Weights of a small GPT-style language model, trained from scratch on English Wikipedia.
Size: MLP 640 SwiGLU, vocabulary 1024, 4.94M parameters.
Architecture: RMSNorm before each block, normalized queries and keys.
Training: 201M tokens, 6128 steps.
Each number is 128 + 32 x the weight over its row's rms, rounded and kept within 0 to 255. Layers, rows and columns count from 0. Numbers have three digits each. The size before them is the row's rms in percent of the matrix's.

# v: layer 11 attention value, 128x128, rms 0.332, rows 41-63, columns 0-127
# o: layer 11 attention output (transposed), 128x128, rms 0.278, rows 41-63, columns 0-127
# q: layer 11 attention query, 128x128, rms 0.225, rows 64-93, columns 0-127
# k: layer 11 attention key, 128x128, rms 0.222, rows 64-92, columns 0-127
v41 099:149144127107197059114138095143118105107128081175127160156171145136170125123136105170089125140148120100134109130106061178135102084142106143123194091146102142095138089083115135148166206143128129176086086171103118106110154153148113124095115114094087090152173072124144098144114210145108097149149123175155190144083139159128097144127152153113119184122096053125066071162124116124124154097061
o41 093:120129130127086130114155105132103091091134158176120174147185147150163116045108080161193126114152101118129126062152115148125104136149106137081118177171153129128115135142167095064124171132052076120137093138141133088113087098096124151101123179060136163162161155071156124110154096112107104097140111145091088156083117174177053159186111105128118070131068117120112126073129131148130077158114
v42 110:142114122157156165140100089136112052026110113131097143094164124123128129118088094168058101055117078121142120044105132122170124164095128154079138071144098172121146172102181158126118112098119083123101147132111077158130133100146155141106188131099086125130118160130109143158068061125157140156108182168099181156103092143160092113144119139103086113166134135119119139192150079158143150154110
o42 106:103142098172118073105118117131090116136120188115135171164151157124131145122114155054118155194119178188146132120073164146190131132133116173066101121181128088184101115124184105082064129128125141096113124162133118168125129159117116147132109133195161091142070128070062127103150120123142088121186137095062120102186088110128107098161134102117104127123110103148106167181100131059161128175125
v43 098:171108097112127151159195157160149102180133149162120134090124154144112114063201164128105133163118134142087125123120149083102181146118120219097172144157107109198116108163100111099067092123117140122161105133032125123107178121137147119102124115209129121128119128084112174135118099142155098090141154147109126111104139158115165143181074094132144158118100207133155163161144173132107057163136
o43 097:113100153096166133091134144105065087168139140090151098137156100128075134131149145081119179126165202132111189118121152140159158098144192139146076088116081137105105184108105098100124104112111157120160114186020079162217149127127128154109157123135106152125120176129092121113124081138075137142122101091197119096094113142151132124149135156160135181169201177102132114124126145164116161125112
v44 100:155204091110139155092127153143090108137186140141109126091148152162172171187139119080115088118117104093139070083049067167171180168162123097114109116120160089120124174160100136149107179167130122186107118163155133096154122120114145110084158093111154053139064141131132113119081122102120158213117160154148125131133108174152129096087189128160124094124099103194155147169113126150117105124129
o44 104:146063128171194131142152140136100122141102147118186099134108121113191088109089166143191126165142107144153095109104094104123138110103095171111117112066167057144118122089156123054146138148109112146083147144058125097145203079054140107053105176132115168127163121121127155174089134067078122130133137123079157163105144072128153147128131072117139097115096107138125152116173104133074109121132
v45 106:112109156145086097148145147119127159186153177133194119127158165142107100122110123095124147094158153152110111159126177050040139093102109110137107112151232114085115127146106116069109177144193144161157164120126115087080142148126148170137162109138139087118107113154156149101199137087151182141155081060156052086162159099109135099107117105152133105123129131071139114138150161089109123127157
o45 116:091079101129164182065103096142143139139164149171130117148132145160202130115093114148153109143155095118109084173127147092133180125138111143075148133151134175095172096113097165125166146149142156152163140105104119154132201109048106129163185111118105071123119117207149117204151179164150182107113083114133168056174130101118108136087087120192154099172132127113112095162094123098131120127128
v46 091:119107142175100043118160174106065118090183128095150135139073119135100107147166169090130128135110079164183135109073160182110192125123130079161104175150086115187105164152134151193149165176120137112137167119114157081161070134128097058141135127129089101168148126180155084112122146174132138123112173156145144096106046147131141095122094063151096122105127111134115153088129128162108142143128
o46 098:102116109150142094074160147088136119133114086096136157163114110083108129127093134123091111099114132095136172077120085194109159179078119144148140110164157105136088099159123084179133126138110130135106133112062089095174192188123130076111138156084159117163117095159193182127145120086106133072209134133166145094142128158108087137090115080072111147120147105153141031172139122125082105115171
v47 096:137175122083106084115125192135110118165183115077119119085104188107110137194157151119118141165169155135116092136096118114149123111128114158144117151129168118098053096149142160171120141178114074141125099130108165118115057128124129136123139125133156123143105103121041084098117132129124131085095163159111173147105171194103137171122115125129206171071112075146146129130086129151098027129197
o47 100:148140155184171122145157110118139076194087069117139128194122179140141140156066146076144091076103095137087133123063105147126131106088122116152112156176151095118111151099157099180149106155162120126058078152133155150136118112133145080161161190072157130120188121140144152126097179119100127110142136100155147148087150100108133091165149105130169133097127147123195060147172143186190094163113
v48 098:145156101083125189130151146110131052067143125083180145157181180153136136096098124128108150126155121130087111097115185195097188145103170141219099087109149126091082118169126107087146096134139076097138117143090134142070131186150114122058142170087137112180071180113104130073124167086128100156086125118156109099090154149096129112177119155125164161128121123150111118162143132117112077128121
o48 107:120124134173143169101180111133112131157151131132121137065150101072193153102071117175125162052135121177138116137101165130103135109080103107112145145148149151123125089117114095121146100074045093092120113155089111139136148158132169141168141139141155079070088124085158096167108149096147135162054148144156135077150086092169125073110162113120144128092144167157123122123110157176178179167218
v49 100:113090107056091195098073200128101125165157042050121155124123103127090139122127147080099128182131169163120110124134134122108169076135163078135129174073181093127140106084147113098131160129076130155179119065141166149159099126115143100128116130129098153120108109127129180148150165150136141085057136110092160105093119139137132184121127140167159199156158169144149142162100175131104114088141
o49 115:092125132172131141122090151064158121091136131147099152095094173077109151144106086156094099094109140188131122104120153098111152179093115134165186098060123177124115154077044129125127182146102190161105099165128101121122096152121170086105190136160137146173083150173096136123119148105138115175125158090111183080116075128140184152111175097114131140102095107154147122117169167210131131170109
v50 090:138167115166129175105144141113129043111090116147068126171156104141171185131128116173122138095151092122111126134094063138206179139084135149069134123142089044135148130147116137132144109065123084142144175109099075155114120142132112133124101143117106178136143209125118117175133107124164096162148139128076147146106104083178126109122135117082170162107158135155187141198133103095206121137089
o50 094:133085097151131075163116108096098124109161154113051108197167124142160123130165096059162164125122148226135160111117128094156135163139141153095092132113134133126141109127108087117121070102149142130147142145100138122128100075147161158142123067156104099085197125056118195134148115094087127181128160041155113163163096046096139095107148134080118164115102117091139138119141112174155116133150
v51 103:109134102138121085152164126156163166152082171208131157130109104073116118097167113085127154128095092174093142177129139127170167139158129163119122092115175147071151152125118128117112137189137183100098133109147110127106158158176098164081115114163081111139142096144084084174110114160168164143123105235156139134122103233169139085126107142143147133128078078138122115118151183128095081098100
o51 115:105136198146119124112128151107156122154158202121134111131102120137089051117128136112124072105165110099136149134149144124184164065145150101085125208120174105152122119149146122127094199153103107144149103125147181126118165095129143129188137130079099122109111166187111156142118133124091128133147058099160074159125109216107087151089155102157127156132177144129185097155183059148142142096181
v52 109:178197081141133110121118093151183132161140184155134188096120110105167131119105132131109095098110072131120108091122153150119075107140075149163082094183157166151154119110135137106172113169171089116113065142164088101181173152167147130150108152144193089170137111081138152115099127041126125180079096147197102109167114106091117139156117083125135158143117066155156100122111089111091117098097
o52 112:145141114117145099137111115204137149155087151142096122169077058115146102130098119176111114096160115123156105143083102061149137114130107117089110117138112183154111106123040124108114131131149103103118084088191097077151120116136104146168054155096101162104096134153150165144114116147133084088076103141078086074099133109133083132187117126120134162067133209184095126161105096143090156193130
v53 110:159132143093102209118130056084144185161165111112038085139155134155104123118121163147182110161140133112151109145076151103111169156107148157146085089184117097149145091139122145055154140115115064124136096129089160126100162150127144148152150114069158123091155111131125173117118152104089148141140142138087109152215063096145148176161141151131195127083111133070156136135136083102148112149078
o53 119:200153116121085132095087119145124111130122071152127126148151075116109165134102114111096185149083083116098132143088134117194127115140140103116101106133124117133140145164092127132120108111131120099051099085090157107133099059141150105067178083156077177058129160103150181192154131179152130180069162169129159152139131120083155127142148064100113082140149115047117143078137172110120126169124
v54 106:142097076146120138143149155138127107110184061077082124166143162155121158126093130149109188125186110130091161131133099153141138112134108099116145193140125148108086163098140119147147081103114117165181156111130136124152124090128098151175091117091112163104186100106127082053081157132158139145159091180121136149099168133146092164128178152140147120139150135145138045189119179106072120149014
o54 109:126121107147081177075115150070154125126113093103055160113103150100125099118127146090092076167126076093142162113087107158155146129100134184126114130129115152097143201156171060161176115062158155161148129136092154056138147123089193176176074119138145117121073157114162145082134128145152161141144090135123116168127160115147153101090149187144169147114044118126152138151124142179115110176153
v55 110:134185056175125191135129068180182108147178162129036138194093113148126145116180149157104076162131125130124180141129083078147164127104073081118134100144098122157168187124155119104134122092110049111137146137105093089154163142147168078121151134132164080085120097144156132116103172146122104133128086122146126138092125170165075204138160136130130145126158128137162086138172117119098124133098
o55 116:154103112081143158112081128132114105118084102119124141135128166112114055088099114112155089212072145120154090104161159128146144126094201123096148078121116174156113140157090096115101142105111120145146186104139107092128119040153184043153120134117133148103159143075079179113089091128122159110133132108154076113150127131182105065171134124109134150120154182146148181101095160146068117180114
v56 110:143159134142118143121120154141108036134171114134123153171129123154146197195106127101117093146139112156120118045110108134144110096106142092122099156129146075184115163113088120173120088180073115119116146113108114116167112121199125127147119071066060138152073113128133096124097114101187103139141088148115066113067164082093116093181103106125185154148157139182178105141126133106080097137163
o56 115:082065177070140088111098186095086084121143099125103106118103147144155166141135066089134125114108150174161086170101125134103061143097174110111147108154168135107127155119098130081154138109162157171139096160095146160172147195086128131136107180144152110104176096125157160120155124081095153140128149120133100086081181071139129145114132135145143130103177153175119166186208136163167086157187
v57 103:136079176154114114117105134112132115091078095140127149118136058119166121182157093143169090131089078114142172122132135232134119135148119122167112119133065099187128162178073150193146152121151173133090193147135092110133132168168087135152147150129148123161159143112142080161179111143062083157135109148158140122104156119140118109114117073144110092156127104179106116046114089132163198104157
o57 113:134123136127138139140202104164138160075126097120171162154118129131118176136142089117160130111164182105108123132147129158140065173058143155162113128172096153155158096177079114130157116104181040126150134121084176075114088148146082134108107138109093099142141069168111130146135129081067091146118107126130101135144173172124105179055133119070109151148119117233135120119082134100087128098107
v58 106:175120137176139071121142146070105123126160156123139130164123094196153094182114129134103130098076125121127113142082153132054103154181111050148130181140082091176138119081166097145149103200136113116136160051127126124151092111080137101111085104158126151171165090146131143131150071060119147133089130124139144133143104067084095133091124116124051120070126154151114060115103151142161136135149
o58 111:103141112139117128126115168159162155074110096117099100142106096127143109169171114117126131140135119185141198091093116176102088164088078071171137065138078173183122185119137155107134090164148135160126191099148099095168200134128159136114119147096201046166100123110117167126133127171128126133137138185105139106116168129071122183144051117123136124100121145088139072103127132131100073096102
v59 109:136161164144080182143176142106133188084083096154090150178123153185112116183130116155095152129142135089158152150129204133139128121113152133163126130141113124122112127095146150122127106056152148157155096146098064172054151141128116130149153171153152143105094224149158157233175115155148119067129122110087125140091092087151145107112121148147105123152111151053084112136165162121154128094145
o59 112:124135103138143163082143058127141151156099138098086132140162155110128129165179110086190206137087127115158134131095175109099151165173111087142137091100147134152123146144113089140055072091113118189130100150127134186124119100110114102111145104083088013128076137127130099103151137099143131088051172152111160138171145110135150111077144056146134147183168106113150163143102126088144121095105
v60 116:135131108095147132065143148123094162124139069061117073172131184146095176159148115156148177157149169162077092184113102139125121163154106160145181172133091107137099093164135131137123098021142038114125135093122114146147114094179080104091059145122107087121148128096059105107107184138096092108101151142189169108123120105133134212104131161124133140137133138149137109151117119129132109120139
o60 121:162185150112131114148178151130152047155139113104112181187116134104108102089100113089095180111141128110092177115124125183086120115080071120139124114117156151152153134123138131134118123044123152163152130104129189110113118134146102131091109085112134125122120074091112127129078129086095127139100118154181167134130063136092122113158146132153136158080041091085157119108068168199125145195057
v61 100:124128085130172151115149113118122125142137148121132130155105165113052125112122063085156100109119176145100103148166141089130205155146174141139133157147128164173235062143109109112115088155127151120139117069101133078180140112076138090095124153162113135106222098158133193147143086116164112123119118166167132098128138142059139151159128119139127170059146136142141143056139171148114157126177
o61 100:140088186067140098100115193130108130082132117125090163133074123100134081132097112114092176087132143144096138147110129101102077080156088153157147178151096181171128122063176124139124099153130171113151201114104130096107069050188142097145182157129117134166112155177152136107112099182151105132141135184052102160158115142087098119117119149136119109093170130130085169152108129136156190105135
v62 096:143186163101131114121165104090142144209186125104134162092145156152146085101144099155089140121141121098107110090108111095176117102104087153133121111165177132106062103080169136090157126127161075191140090164091085158119105113116123079151139107093146154127123089151087192172121104127134149106113125147089173141112119094113102071136103172134152173147148154097110116195035173149099074084159
o62 097:117140112145141094169112126120088086126147133136159158148178076155169098173081113100167077159108139187115131117066100049121143078197128145117141100148138133100141185152209097127106100158087111140086126117113078081123121151105140146157083121072157052122187117134093119158166145153141082140071131126139099103127107108129118131124172086120131102110155152072139086164154175120184132188097
v63 095:070149088203132127141124146116189073134166135144125114154121109104146128127118179126182112109106138165125156121063092120152126133104134044104037113156167111127123168125137123136170125154125122107090185108120161059108094171109165149187149174092125148109097091130151112137104136115173132168147114071089081166072110119159130079152099172142146101096178119126174130110162052123154109174139
o63 092:162093146116118144149092160114090140151103113110087080168101095113108101143129160159101089147085125101066068118099156060136119153097210104094120098154093120136143091129128131157165109164139107144145125080108115125144207177141165091166159154120119142123175105081136209142212123138136113147127116097104151121181074064132171129115090139138157118140138194145172171145118143111206136155158
q64 105:164143124085155077119089138156124122102167134080112097103128124136146106167119203131081146114103119093166147100121089135087074107108143146156096118107051083087122143123202113100173128111140060112134171154168135122063156101121130116085126124135122144128088136077147108140113193155017145134170150093145072133210156132111135120109131128083110102135117188129103150111166076148160097116098
k64 133:178129046070103140094102166150131103132113149067166134131093180102163159162126101115110114053104089125166169087118088097096182168132147127084130138137117128096153150133125110175086140157113129147171096125127159177130178149157138094089214122105081144142114098104110133117138092111069110143131138175177161116179145123106074161154139171086096171071088115151127180129137116112148062155103
q65 115:120156131156165175132153125106098131167138055098118114147139087151124080073126183162142161165173111164076114131140140172154120103156139120165162144118142169168122155121142139088194115142094104074125115138129132083124126120124127141172085090103175134138109101142126134158066145127109150086144109100057138174111087117108164094113115158113168084204239150171078104095132084138195164155129
k65 123:167120135172209105167127122114094181118126075162130068088144082145145110124173180129146122157149113103135095092183114178115132145155079118173081115166130140118142053111141146103117106144099093069127140118172065093165116102112162197124063113139167136136149193141133100137144141166146157133132164159101110118110133184176125155083147059157148107169174142150089094139103146161127164075149
q66 103:156043138113153112073131152166117082103161227122144123137097158077141151197090082135104111137060144130160142170112097105131133151148127160101099125132066090076156092096153150166118127124172103147166148109120168137119106157114108157123154185141088162136136179142160152118099141129086109188130118135159091093195195135145109129150143147195087135117056112068138161134119134127121084140124
k66 122:144178089107116151136123182125148094117138131110160186147097158113111140142132089076141128080084139150161126090144099118105148135143157134107173134078156136134137162093114090204090106146153166177139125141140147207086151157176116070138176107113116134150135079094087103077156136095068093118140097110127179139129193116106040164136096186098130150054110114151183135099154142089165085141107
q67 117:035137143106073106139148113148177073142130158127150154137139119086062122113181125079100121151138143146103161117099126086144107158140131076155138085112136153105159117133150172144121147086126110104207116136138160177125164133198136132095181132128092112138141162123154113134190122125179124130069129052113155169094124110107117109160135193174135157158084136076134134101045084088176159086104
k67 102:089147129138105164088051155121103144122153160125128094144097152095116096158121140130184104145144106201176110137126168144142146131150124115067151116118052132141135089144163201143121171117081176089093134096148142123155139175151192136140143210221094109114131088142075120166077101152156112115160137089079151170104056104152128126121114154083168147175130149123167117134148122147128153117074
q68 121:105108085087153155107188186192168123144172151102156172163076147082141074126136160154139118073126133079102166144164082106075123146164157151141129137076099138142116147141080091171132064142123137163142068142095096139140099162192112142160143171078072154200148139082109121124144097103149142142138151123111123153152172126101055102126120176136107173151154184155116146144148090146157174160110
k68 109:129185119107095178145088169120148084125110151100185155150090175117135127065129088109111172099125097120139146068131083089095153135139126127072178128115161155142125160137120130166098145129120157138118078114068172117058182191120159100081126132065110138177091084079125151162126142082079117113137155161116167176158131171119114096130095185171129095091072105116145154122172090099184120154151
q69 089:163155118124107164126111111141182095131192126073133154140154135063175105066140142080153135085171111111126110155211117127085117135101085157156151126097139173101135167119091163093099109073164103113105122144152105155113095156128111133120177148108061152113107173088127138153111174157133191135141096111148130123174152170144121088181129168098139173119113084095129069124142115109184227166163
k69 089:095081151121149149141163112140078141123078158176127132132181107124126096136153175169140158186149123058114128154166130128145143149170122083150156129154111171134080134182070143146139150123152170188087070139143184098173154113120113150093079141072137095179164155114162087130147096127152204129086118154167103175120137201120184130127184093163145091106170080172084097165108121136137125133126
q70 104:134168101148084162164083130046096164099137073125075131109125097176175147134138131122085193079190114111156076107154130158114132151121161170129134158171116105148129176136118133104163145101174143194091120142095161108172146101105043089100146097100165132121062091091135087137137158177092158104135175159147193185138130114100170149109086149138117088089149116146097125099164154112144139114143
k70 110:122120093147177140179126119171092151142118077133154088125121155136135128093101172198136096138139146100136058137183122123069136103130141117193146082160151170176143139176143047102110095135100099141091147102144088156111124151131115152166100034149203131110098174143128131135112144127137148111046143136123100111128140167174119082150109082106111129134143119185068095146166113161095115201108
q71 097:120163081070089136134166169143091158129137145057145174072131130128139067136110113180106155095175106079136135132069123141088105125105150136066136141069089125099119142161110077104159088124113126122177089161131139119148146139113094100123116158092068187129120191027130107116107147099132129114147139132160136193155099157130102110115137180220160109126127144162143172130198125106118155127103
k71 099:146115096166128174172129181176146125142134130092153137150060111098115132092126092140137114111082109108140150153135150162070129113123159174132155147174161163187144176138111139133076069117112097151126076133125118193154132142173094136122172087084087127128126088108081131157133130106050150146120146144136137187175179122113085155166077194057113133036141101178144135111135147138153150174092
q72 103:110171083067088123117135193137193146159095144091128177117059160137076112110107132118076177126109113101099135095118115105092131141084125071114198130101173144143109195185127083128130151156085165129203105150122132166141149146207138092155145129083112149152182144109132125077174109129169118136111144070130143142151136089145124083139177196126135158123131167106158176107097095120155138136102
k72 117:133118101088046098100099155142134115144134140050095162157079160127098125166151124108117111114125104143132181126180110171156098167151129068083110098099122125103115154096137120149120101066153096117111113138120183195144134146120116125135192115133041126123159052046093133140135112160146122125174126104126180132087124104102029100152088167097159116083093131147116164121140139132144159155083
q73 096:086114089090091141109175174196134153129123207047163129129096194043151101135176102135139097103107098118069146198117080072109114122142133125112140135105159112116112111142120114142108139133136136137181150134127133120160086160156165057115157163100069103116170150096072153107123116145168094143138100108172144160164140095121110128175165161198075168071118168132118146128139129101101137131136
k73 107:121128151118125101118137145108172122153114177126129140131061166089104158111104102097164123087141078166135142091160116143105115178100144156046138102079150122148101129093129166193086070143114123172115081118123149207124175120142089120166183151141053133166117072069065110142165131115143126098166080125129176143139114128106068114155104145132191126070063169134141124077153138086134139126125
q74 091:109131150098156110148165113169212060110154148140105083107054147090089111134091145096178113127175176161177170058101140092079098146146185089101124112125125139052107134098072132139105095119152142145135080147147125159112118073151170104155099156126101066113152159067115095101165124130145130169129125128127098147123174164084125139164136148123098196122106080105146178135110153190121131112149
k74 091:124124088145141105070131086144119116125137160104121173136127100143088081173146118130189071109102131122120073167053115136088106123158119086097072125079121134079155158091138118139198142131086134130169127136090199112112140113041136045101170178144110162121112132156133150124149070124120081140133130102173112106126097126207133153136147141171204151121128116119143117087130061104167121156090
q75 107:122119155171188143081142082043099122130087086135089158149158106149140125104155163029100155130163120103140144137119132138113147099142114113163147120163172159132143143135185170101107124102119152080098178190152086107150148146152120188105111146195173162093134126143124080129081125116087110083135117125098106137080134150131164153141188183087116074161133113127168069134105097177161065107108
k75 106:089120181176154098172141130148097135130167145164163101102168092152153140153114200125126118127156167159085141143126134109204129125094133142197140153141124143090141098194142163090119151146145136112128178081101098078103078106093163173066058134143152109073120160164108108076103169163150163171132126166080092112098113095120150110104123097105142095122166068106146103147065124185094120115181
q76 107:163157159177154139143137091131123143105121096188147114106154110159120133176165195118155114183119188127132103153142164135136100118172087190194067157127095124150201171100202153120134151127172111136084185105118093104121128162115149156103092097138155122147087119230110118107135146156129121072115123185062134078098141115123143108104083084093141073147117087115116097127109160137134089100135
k76 098:122108125120144110182132096127099160170115073122112061093180103155163164085140138184117134154158092120115142148161142163153171088114120120137145111208091089121104082118120126112145118160146129107132142125149072073139093129145156197096100108145232115082161150211145111131097156115114189115136154129118069111170107179110176155094163111135102118174128090082110094191142172130112118148104
q77 104:125163102147142126117101098062079115108125106139176109121181074176085122066151120178144130142163114155131108130124136174135122128098156168120105120155114123102157141113175128075121147078176098091080158101153112109154103108109121174099072095166168112125112130168144079146090164081102156064180156122097101139068123131156173134138105117085106080130120055121087073183156076138169052116127
k77 108:157107169176174108122113135152100181124104148161120117105133035111144146135112157101136108172141140093123092139102162115115154052076176079175154159164132090156145091145135132119140132154121130084110138095180084091165081111148135160081068118142173134107095185174079114067127150149137125080063147134150098070119128174172199151120197075140106132151172127128126127149119173132114113111110
q78 106:147087121127105140118137157124194126138116160102118171163067136075109125078133113101098160136109135141093159104094125100173168134115087081106175116077181179137131127095081115144097131122070150108146124194148139138144145133152129146174181144110102117119212175103171146197157083152160167198100158109158153138179133105097102102129178175210123189135133096134137147092109128101147176120106
k78 109:127122123069124174096116157136115111115163187087122162153121159103107110173156107121092127113075138094162186113174102112120143199125104081090105191055116154067089114149102106160133113103150146110129143156149138159170165113141093115131186219124080170182155109043137147103148111184164113134130122115146147147094120131108069141103097199104097129142088117144207147146129124129127128124144
q79 094:194126199129176161161098086154098106094126142144123070122139124126136155143201123091184094168103197134140106142165153135115106128191127146139044115142100131120164146082143169100067092072162107166087134102081098123113071106124152125105108145113161145103068138156138118119132152179157120101148131128129131144117177199132102154129124111083147136157123118025115099149141064114112144146150
k79 088:126152130168112107174200099152119108165141136171147093119152118162154095125165153133141162164146124128133108154146153143177088091129096129139175134125089116139154081109130131149134145168109140143185085133122103059102146098125075090119109139138123111153101222175119049114096085132174139172104157132123038119194108151149147153127152077209090108163123087114083133162104160128158076122183
q80 091:095197070150064160158124153136136147172168104097115161121089124115171102150123135134116142093088092111100174090081085132103113169146116059117212178172172142142091148149185122098179123137109122136164073174127089140162150165125110093128149139066058132114142166098159088081170168172124127114141129105148133163137112121084162106123210114137159127124086117167122130160080144159145119124098
k80 084:153101109087079143172128181169184160144143153079097165124065129130113110075157161128114152097130107172128078102147114115126162115076192135177091087120167108119104174158106134140119047074151131102135105153075174129091191106139065138116164108170116136113114146060071142164063143111134125132145123129117139185090133104185126093156091133163149128090162146095112157171148101119130171130088
q81 099:151096116081104109114126123126161132088097181100134171160166188167166093148147047173104125131093119095095097103130144110154139170127155153109123096091081115143092140090083119137108070099135154141086153152129117118104129119131053167213119162064107165115161114093131189155084086101086101162131082147096131092152102128145101111133121070083133158099123171172155168079148099115066130170149
k81 099:155104175104127115084166132102114111138128121125073122161113147081156124167116052144126151107095117141115201119133139123174102132139099095087156157121113148154115125133111094179123113173120106189152081123111165199124103149139122087213174063132067089175154106106138133119202098150170128172151115121126169145169143129114062112166076178096113155094113122180127168135148142061139138179152
q82 098:212081144140136150121118120121098096091140111169153121167140107125138107101151125122152086081187167114150074128148134125156186134142119124119148125144077139146142144152057151140124107156152137090020207112118150097177081116076119150147104112132149129154131165243105138169111089102138132088145140225141100139122100178134133150154132133128126140142187093090156124145165111109110115085140
k82 111:113151136180171135167185072120066132084120084139159138103112106119170122164145160119152163197134153078134088120164145128134177125122116144169127187098186125145099064164146140058102086165156126145092111126204136146143145119119129188097091148147155104135129142143183143113119160157153098157080133173068101114118145166092196119124158129129171160167115090149127072143139200182111137131128
q83 101:168106110154084092180127077111124146103168132146142123173163142152124160135181070138198089082171105145132100095116081128114106159123115217089053165144106124097141157126095122077110053171172111115107150129059098108172109109088124174164127159060149103111119165137189094192129124122104100095165167102144114137087097149123138151127084090114138108148118105125125131166157162091105134128092
k83 104:080150169147166144167114175190113134138189161108137074166117129073150155117107129158132153119127130123126121110071165086119132142085126070086082149184134147146056125184143100165144144107146096159142169153106113106131152161161130100138107119166127155151123175111105117109173112097175099167198131161161111114242113184185126120096147109101086159113140113157111174168138089098089103151105
q84 095:095122131139158126130131121124099139171074070121117142169110097132122118153109162105093133100127105146074121172159124160122129128072034101112129163100196155103126140128102177102141141102129070102180132108130141123095154168142137153066178124140113114120168025113130074135082137081115120117115098129160122137102127159164176121182190204167126103082174096125143116114065096123175107140071
k84 099:156116157138139092142102175118143098133148094102129158157129108134127159123125128064061126111149145147135138160116082107166129155140201198214157106139132107130127065166168142080153133147111136141112160099128138114123116092169111200044103122123101152140116121091044103111128167170152128142199154114148119144119031061094156121133068093097126110104146163136091137110106110180100140116142
q85 091:097160122144135169126150135190126120130115132118098152147172050098192077141093111147176126099151111127133125056101106114083169200134185126124101174122147127104071102103119141110159083115164153167157131114119106083123079125061078155152114081116123109136097096147138117153164126097081141128150095195143138180124181173214154124161120119101080117133169125156189121123109143171104082168130
k85 094:158130069150138097088163119156206105117127162107087125130099127111169184100124140120123142125129104132107108124110133099150137082124128217137132159062175140179145130158150111097188129168102053144127084125090144169074160078128163161147079140128098135124134173121080110104062168126133087126104157138113134094141097158145124069164105108170143157123098084116070144204166080078133132175147
q86 103:144150176137132119122123137118160095118143126147136142208113137090131135149164106123223093104055121171143110103203086090133173155184123156114108129082055100132133106072152199160122147139140171125082102141136093132129074175069144116110108120109136110120097144182097139206124159120068102144140133131143179130177141162157092153095102074101123101173086094144137102132140175097122132097147
k86 091:170079055107147153077128106164150112135136110120160096140193140106113151067096125116140178114100121129134115128136167135143135036123133085131187097138129152129130154197119090138142134143125107167072089091109084156106113148187112175132118154154103135169082122102174147107039118129199117174153064139108169193161089136140132102083128137151126154143083161096142104138093099135136150187147
q87 089:139176166134097155131089117141112127110096148181118164154143022125135126187088139131189148112114102156190124110103080044088139124140056134138112134077083160108117104094106158160130124139143135150092118135141135068112150115115146109087093131079071117096180171160161159155148166162103117123131090156132140128205137158123111134096098107104089112139112100170148069132163180112076090164093
k87 090:130096068129105181137178130128180168095168113105151118103136185109133122048143135097091107143069182085102165086135121175136159131099209158166146199128128125140145104171102116128130113146149123142130100144126105104098121114127114156214117188112161134174080066145160123162084139110068096081109112137152152194094151110131184141152099112096142140128082110080141149135131149126090185124094
q88 091:116096159108119157161140087089116076115139128096146117156195113158149148124096121164164096109146122161131144089108130120069117142132110116096115122076096128097122112156137156110080122101106114157116050129093055183092121126099124100160140075145100129093071136056137114120096175087094111141192125117159087154131164209106140174181186075111140111146084094069102141137164093139076102183133
k88 102:162094144167129122138171101150167158149132113194166150120113079144106128124139126087184149156122095126181098150059165120162132064140182135184142134121091102160137130136104117124157141165068152190183085105104170121102116070150069096132164082111087118166072187160079099155112153140134079149095098127122143127111127139224167177146106085140124158097171142150163111105123152110148109105153
q89 086:113077110169105157125158138063105120115067111142123144086130122179132091113091110113119083081079120105118097100104130131154123110162106117150164036151119124145124127122164145160095113155032174110133168198126138146166170160170088090140123098113183117128145140159101096116152098112134106104139149174122180105151119069148123129075156127140138061128128189174069176082129083147129059108126
k89 093:112091126056109136137103124151128137102111120153196086150084200147161194185178141101148119145139116126172158167144157126145142174096101098153138150131120134178162095099121105125120052111179102086102116094154108176148146158140124176176108104163155080127099115106152162135126162112124150133105158123067102149093159135052060129116072145104183144107106142160205111171145187147143158123132
q90 093:131156115092147133112154130167101096121116168122133114114125096100145147124116140118112117119151159112095157117078079153086149156160154099096161198067134081095056165117117158103177113143102122056102135110124104084151107065057100163148181163154094170176108148083101121161102135095080096190116126130148108127110163161178139174169161110087082088133144120130180120162096159166123113191062
k90 091:157139148167108133164158172112145120132143107082153190162138070084153102064136190112171167140123153144163086129158143112105159070091146175135089122154152176161159196146113142109148111178105165185110095148113138155053157116141129096126114105099088158145160142090151130102128128133160087097193067135110138109134088145184126102102105145179155135163158072138201169109165099072139118152135
q91 101:140097122097160108127128155087077137122097148141134067137101133130181142203134132153144107130121150088196098119147080166141093128191164190140076105134075095161120109167140122134122082194179132138155115106122132093102094110106106088113134149145188209133120102154156131112129081079097120097136064059134137169150148134105104124075107089077134112163171160118103154147183148063110125150172
k91 100:129171094131087147166157131129107140057117146130151132163145142164141131117098124155124129086129124132099133109109108188127094122122110163079150102160131180155144144082138159140082108108170070134072106146090157181137181150161118127192020115140105096133092151108133168165110153135090080185135178145127085140142175122059134178093167161122162101110115106161087123047139105164134141188091
q92 093:136095142144136100129138110127118131129110138096160099160150151183079194123178096162140128175123105157157071127079124097108141088094076159111134115065165159161160106172106138109079187161114105179205197077158124113147146156132188117205127073143180165107125130123101167162087127127121108103145107105118115097111084126133130130176101079144077127143099124070131142117191163114091158142174
k92 096:114112160147194104150143100102104111123139079132104097110134115095092175154082099103133169188147078113138183145092156159177121146166115116089116162130108110130112103136092112165128125103136139167129106145106162140161075120133066164172160108101095036139178078118100080085159154153140128136107097116126184100127096162149148202121209104153156132103085130140117101127065186152136088124199
q93 093:140167106111124140111146133153058129169138161123191056122131120170135131131169188107147109133131140166106060105134123122114130140144095186144083173137122133184097122120160161151182164186165102159170119064081217109097093188113169127125155140105141149142145151137144099161206135137166110088145144125151143147136161098151134166081044112102118125151160134128049138116146142104106122117181